{"num_key_value_heads": 7, "intermediate_size": 640, "positions": "rope", "rope_theta": 100000.0, "qk_norm": false, "init_std_up": 0.0146, "lr_mult_up": 0.835, "warmup_steps": 241, "decay_shape": "linear"}
Each number is 50 + 10 x the weight over its row's rms, rounded and kept within 0 to 99. Layers, rows and columns count from 0. The size before them is the row's rms in percent of the matrix's.

# down: layer 13 MLP down (transposed), 640x448, rms 0.0192, rows 353-357, columns 0-223
# gate: layer 13 MLP gate, 640x448, rms 0.017, rows 354-358, columns 0-223
# up: layer 13 MLP up, 640x448, rms 0.017, rows 354-357, columns 0-223
down353 100:60 61 64 55 45 37 51 43 75 45 55 50 52 46 47 36 36 50 32 56 62 49 31 36 42 44 57 53 63 53 63 50 51 37 50 48 37 55 51 44 57 59 37 53 34 54 54 43 44 68 38 56 50 37 59 61 67 49 72 54 50 54 44 68 44 51 51 43 62 41 57 41 55 53 48 49 54 51 47 42 34 45 37 46 47 45 51 51 55 48 50 50 63 37 45 50 47 40 55 49 51 51 46 39 38 51 59 58 65 52 53 59 41 37 48 35 44 57 39 49 41 43 49 65 47 57 61 43 69 57 58 51 52 44 47 55 42 52 46 46 47 39 43 55 50 63 56 49 35 73 45 51 43 53 64 57 48 28 42 37 47 28 50 61 45 70 40 51 53 46 56 50 56 40 63 47 42 65 67 56 54 40 52 52 49 51 42 56 63 79 36 50 29 59 44 62 55 61 51 51 33 42 43 47 46 62 34 48 71 52 47 37 41 63 64 47 45 65 31 54 59 50 48 49
gate354 098:46 44 42 53 44 36 37 66 56 51 46 43 55 35 49 57 56 69 38 58 31 62 54 57 56 57 34 53 50 47 40 67 71 45 48 42 32 74 49 57 55 52 61 49 62 47 48 47 57 45 53 63 59 54 61 31 50 32 56 37 50 57 41 69 59 58 58 55 64 66 38 34 28 53 32 45 60 55 45 34 59 58 43 54 46 48 52 40 24 46 46 59 51 48 49 60 59 46 67 44 49 40 42 40 54 37 54 65 73 71 40 56 41 58 49 42 56 32 57 52 38 31 71 60 45 51 58 61 44 23 49 55 63 54 39 19 41 50 48 51 60 34 36 51 48 39 46 38 53 46 43 45 61 53 53 51 63 54 52 58 37 62 68 45 53 55 53 38 55 46 32 51 47 62 47 36 60 37 59 56 59 45 49 62 38 51 46 61 30 59 51 58 52 32 45 59 41 48 31 52 67 54 54 52 46 57 62 65 41 46 39 41 51 45 50 46 48 55 42 53 33 46 47 65
up354 099:48 42 42 57 21 30 46 62 35 51 47 57 60 49 60 47 50 44 43 69 28 46 40 35 53 35 46 54 56 62 54 39 57 45 54 43 55 62 55 67 52 55 41 38 45 55 35 52 43 57 62 53 57 65 53 45 54 46 63 49 47 61 47 48 51 49 56 56 39 47 47 53 40 66 65 41 49 58 69 57 56 45 50 48 46 63 65 49 45 58 49 44 55 48 48 47 55 37 45 35 45 59 53 54 54 55 62 53 61 42 61 48 39 38 48 50 57 56 70 58 29 56 42 39 37 44 49 61 52 29 53 50 37 66 39 47 69 54 58 63 60 52 56 57 45 50 33 39 49 45 63 50 68 59 51 50 68 43 53 44 49 43 68 45 49 50 51 41 33 67 40 41 28 56 34 51 45 52 46 55 53 58 56 50 48 41 33 28 40 45 45 48 52 50 33 49 38 51 65 50 46 49 59 45 47 45 60 58 36 33 61 57 58 56 63 45 59 59 48 50 64 38 42 41
down354 102:56 52 42 49 56 35 51 48 72 47 56 46 43 69 34 46 41 63 41 43 53 46 60 42 56 63 61 52 56 74 24 41 51 39 67 50 40 45 57 50 47 58 63 37 27 38 60 44 67 51 52 33 50 38 46 42 44 47 49 50 60 40 63 53 50 40 70 51 53 37 56 37 28 51 52 59 39 55 55 60 56 32 47 47 38 61 51 56 86 40 35 52 49 51 37 66 48 60 36 54 39 45 48 52 53 37 41 55 45 52 54 52 54 66 50 59 46 59 39 56 58 51 45 49 60 45 47 56 34 46 58 28 48 49 41 60 52 49 56 53 34 46 41 20 54 27 66 68 41 56 34 60 50 37 54 65 66 67 68 37 54 44 34 55 46 56 52 53 49 43 54 69 32 34 49 56 63 36 62 39 40 61 57 50 55 55 60 37 54 52 59 47 52 51 48 55 44 59 54 44 65 64 55 50 53 67 52 45 49 56 50 52 44 49 33 59 29 40 74 69 35 61 57 37
gate355 105:47 46 42 35 62 45 43 73 32 55 42 43 60 54 60 56 54 54 26 41 47 37 38 41 29 48 49 63 51 60 35 49 63 30 59 59 39 54 50 52 57 53 35 41 41 43 50 39 58 44 46 61 52 45 57 41 57 67 61 58 42 49 34 63 69 43 65 46 37 39 64 35 51 63 51 68 45 58 49 56 45 63 55 43 48 41 68 63 54 53 49 50 48 55 51 56 40 39 30 46 37 51 50 66 56 49 29 41 51 52 58 63 50 42 44 44 41 37 59 54 52 39 45 42 38 59 21 50 36 49 50 41 49 56 56 51 53 42 50 45 49 37 52 60 57 41 14 69 40 50 71 60 59 37 63 51 39 52 47 45 28 57 51 47 49 35 62 49 62 59 51 53 48 65 30 55 56 63 50 47 50 68 49 33 43 61 61 37 21 47 46 30 36 50 42 39 29 63 41 48 48 41 50 52 50 54 57 51 49 62 35 55 70 54 43 44 56 40 44 42 62 54 61 43
up355 101:48 70 26 54 52 48 36 42 57 50 67 59 46 57 58 55 47 74 61 30 59 64 36 29 42 42 54 39 61 68 46 39 54 61 44 42 56 50 64 40 62 51 48 53 48 38 38 35 38 59 41 37 42 31 57 56 59 53 39 41 54 42 63 46 51 68 55 47 49 73 49 48 43 48 48 34 50 62 47 43 46 48 48 67 52 31 40 73 36 50 42 52 46 58 35 49 57 34 42 55 41 55 49 55 40 48 41 47 52 44 62 63 47 55 42 48 55 36 39 37 50 52 38 53 53 49 40 65 60 67 47 52 44 50 32 66 61 55 64 53 33 48 61 51 81 72 55 47 56 52 59 53 50 44 52 46 50 52 44 35 45 54 47 61 48 54 53 65 46 66 50 56 50 35 59 24 44 48 53 55 53 55 59 54 40 50 42 42 42 49 56 39 41 51 48 41 60 52 53 45 48 60 59 54 44 57 55 57 51 62 38 40 48 56 38 63 22 47 40 76 56 54 35 58
down355 101:48 54 57 44 52 53 62 59 71 62 52 29 48 51 49 46 34 74 46 64 67 50 51 46 67 50 64 58 48 54 49 52 58 47 50 42 57 52 59 41 44 58 50 47 53 63 56 47 43 55 53 53 61 67 52 46 49 60 33 54 43 35 64 30 43 53 69 53 60 36 40 55 48 58 39 53 40 47 45 43 62 41 51 40 63 57 39 51 40 50 60 37 23 45 54 64 61 25 66 47 29 67 55 48 49 40 36 36 52 41 77 51 57 63 70 40 49 52 52 47 47 39 50 29 50 50 61 58 39 39 43 36 46 51 52 42 41 59 34 50 57 48 54 46 38 35 57 51 35 49 41 30 65 45 38 50 55 32 50 58 50 54 51 41 47 46 61 51 63 53 46 53 57 39 34 30 51 33 67 60 51 50 39 44 31 65 53 53 52 28 37 73 73 41 50 47 58 57 51 49 35 37 45 50 58 48 67 48 47 62 50 66 62 52 30 46 43 57 81 50 51 43 55 46
gate356 101:44 54 49 64 57 37 54 50 50 52 47 27 54 53 64 36 63 60 67 59 53 26 58 49 48 56 54 37 48 36 61 53 47 45 37 47 50 55 47 65 32 57 56 47 62 61 50 51 50 21 47 40 53 56 48 49 31 53 52 36 60 34 29 73 53 54 53 41 53 58 62 38 31 44 59 59 75 51 44 52 58 36 35 53 62 54 59 52 63 50 40 57 49 59 41 46 48 33 56 53 64 36 52 53 59 43 50 45 34 47 48 36 40 67 51 38 52 43 56 50 55 57 48 36 51 45 49 50 58 29 38 37 32 70 51 35 34 50 52 54 55 62 30 61 63 61 65 53 61 34 45 47 44 50 44 48 62 53 49 55 57 53 59 43 53 51 57 57 63 46 46 45 25 56 61 54 65 44 51 42 22 66 44 57 42 46 64 42 65 47 35 61 63 45 42 61 65 48 50 30 70 67 32 45 46 37 51 62 54 60 47 60 55 35 39 48 25 29 35 40 50 39 35 51
up356 099:43 53 52 39 69 55 50 56 44 45 59 49 68 44 58 62 51 46 57 48 47 60 62 50 55 53 51 53 53 38 65 50 43 46 55 44 28 56 38 49 56 56 48 53 55 55 49 51 51 62 45 51 57 42 50 51 53 47 32 16 56 46 43 48 51 51 44 58 67 60 44 60 52 52 56 44 30 46 69 61 52 42 52 70 52 51 48 52 39 41 62 51 56 40 51 42 54 55 50 51 60 49 71 72 52 56 45 32 62 48 57 42 35 44 36 41 38 55 68 54 58 40 55 38 65 42 68 42 34 57 53 61 48 37 59 46 45 43 60 62 65 57 33 45 70 47 33 48 35 43 57 41 39 59 48 59 53 57 55 52 55 53 40 32 51 61 50 70 48 42 46 47 83 55 56 45 56 37 66 38 54 53 53 50 54 42 40 45 48 51 43 56 56 29 61 63 57 43 61 61 55 37 57 54 38 40 57 53 36 52 25 55 46 52 54 48 48 58 39 37 48 56 59 48
down356 095:40 55 42 56 56 36 53 39 62 41 57 39 41 41 48 54 44 55 69 48 53 60 55 55 47 28 52 46 53 44 37 31 48 43 45 31 56 58 60 51 45 49 55 55 72 70 58 56 52 43 38 48 52 36 51 57 44 52 64 51 53 45 52 51 64 34 66 39 41 50 44 45 60 74 37 67 58 48 52 57 47 31 49 37 53 76 65 40 64 44 55 53 56 51 54 37 51 53 61 52 59 38 39 59 50 38 58 40 55 56 50 57 55 57 46 53 44 49 59 60 54 47 41 42 60 40 42 48 45 53 46 50 37 50 43 47 40 51 54 45 41 52 30 78 38 47 56 64 51 55 61 49 53 55 64 43 60 66 49 62 64 68 33 55 49 44 38 48 36 49 31 63 55 64 48 65 44 40 53 44 38 57 29 47 37 55 39 65 63 46 59 65 50 56 58 40 49 76 55 50 50 54 43 57 61 41 60 47 42 50 57 50 63 54 53 51 48 41 39 48 40 49 29 33
gate357 099:55 56 39 40 68 63 56 42 51 50 62 47 62 50 76 44 49 57 57 32 62 56 50 54 51 41 43 66 57 56 37 28 31 39 32 54 49 64 48 55 51 50 60 39 46 43 51 54 58 49 37 45 44 48 53 35 43 56 41 49 60 56 43 44 44 45 51 61 52 66 47 43 73 29 50 55 59 63 34 50 63 49 50 73 55 53 53 59 43 58 66 61 53 55 60 36 45 42 48 33 64 63 54 54 64 55 57 54 54 65 51 51 57 63 62 40 53 50 72 49 52 30 48 46 44 61 41 61 49 43 40 39 40 45 52 37 46 42 61 67 55 66 58 42 42 64 48 52 55 63 53 60 72 56 41 56 67 53 69 38 56 43 43 60 54 42 62 56 47 60 40 72 53 43 49 50 42 41 58 62 59 56 47 57 70 68 55 82 43 38 31 46 50 51 41 49 46 53 46 60 41 39 64 60 56 62 50 34 70 46 51 39 25 51 62 63 40 43 48 48 59 40 48 34
up357 103:56 48 30 41 36 37 58 40 68 48 53 47 61 67 54 49 65 49 46 67 61 41 56 62 59 45 45 44 38 56 25 49 62 49 65 20 54 49 44 48 48 38 44 43 51 53 39 54 51 54 53 53 47 32 44 50 57 41 57 53 47 55 47 41 37 66 52 51 47 60 61 52 60 44 38 20 55 52 68 55 49 24 31 45 60 44 45 45 46 41 56 49 66 42 49 29 46 60 50 52 49 53 54 62 42 66 41 54 52 66 70 48 51 59 55 57 40 60 65 49 57 59 53 46 53 52 44 59 36 46 54 58 40 44 46 60 36 52 42 47 35 58 54 58 49 55 40 58 46 53 33 53 50 40 66 55 61 43 52 40 61 67 42 57 48 54 38 31 52 32 40 62 65 49 61 31 50 54 67 44 42 53 59 44 42 53 49 51 30 42 42 53 43 52 47 41 41 44 50 24 45 44 45 27 76 43 32 67 33 56 67 64 58 53 31 65 62 51 63 57 49 47 44 67
down357 101:64 26 40 59 66 70 37 56 60 40 41 57 40 53 61 56 48 46 33 43 51 62 47 61 61 53 36 39 60 57 32 47 54 47 54 49 49 50 67 49 53 35 72 49 47 60 31 30 51 50 50 47 53 39 39 52 46 56 34 40 38 41 52 60 53 43 55 47 55 55 39 71 47 52 68 35 46 58 62 44 39 54 49 53 42 28 55 53 48 61 48 42 59 84 39 46 68 69 45 60 43 35 60 55 53 45 56 58 55 48 50 49 51 63 51 50 44 58 42 54 58 41 48 54 37 46 64 54 51 51 67 32 54 47 46 61 39 51 59 55 64 47 45 50 35 52 48 55 52 45 70 53 53 34 32 37 41 35 40 56 53 51 30 37 27 41 39 51 41 56 56 51 48 40 69 33 58 55 43 61 49 55 43 56 53 49 40 47 48 40 33 54 47 45 60 43 58 51 54 44 47 61 29 52 44 62 52 50 51 43 58 63 59 50 56 52 55 47 43 36 42 54 58 41
gate358 094:43 50 44 52 50 37 26 57 47 66 47 61 70 63 63 69 49 57 43 40 45 37 49 49 65 44 48 42 53 58 45 48 42 60 56 47 37 52 50 19 31 40 44 62 67 61 51 60 52 52 46 37 43 50 42 60 50 70 52 32 48 51 57 55 45 52 41 58 56 36 51 49 66 41 56 49 49 46 46 51 73 52 49 52 45 76 63 50 40 45 69 48 40 41 55 29 57 56 55 58 54 48 45 53 37 59 45 45 41 55 56 58 46 60 61 69 54 49 48 37 36 54 39 48 56 50 26 61 35 37 68 45 53 46 66 48 43 56 38 52 41 35 42 44 39 45 51 54 66 36 61 52 52 48 47 49 32 36 41 58 64 58 58 34 51 56 53 41 52 38 64 52 55 51 49 54 46 65 55 74 50 41 39 54 68 49 58 56 69 48 48 69 57 34 60 46 54 59 37 32 44 48 44 40 39 66 55 60 47 52 48 56 48 47 50 43 54 33 38 43 40 33 46 49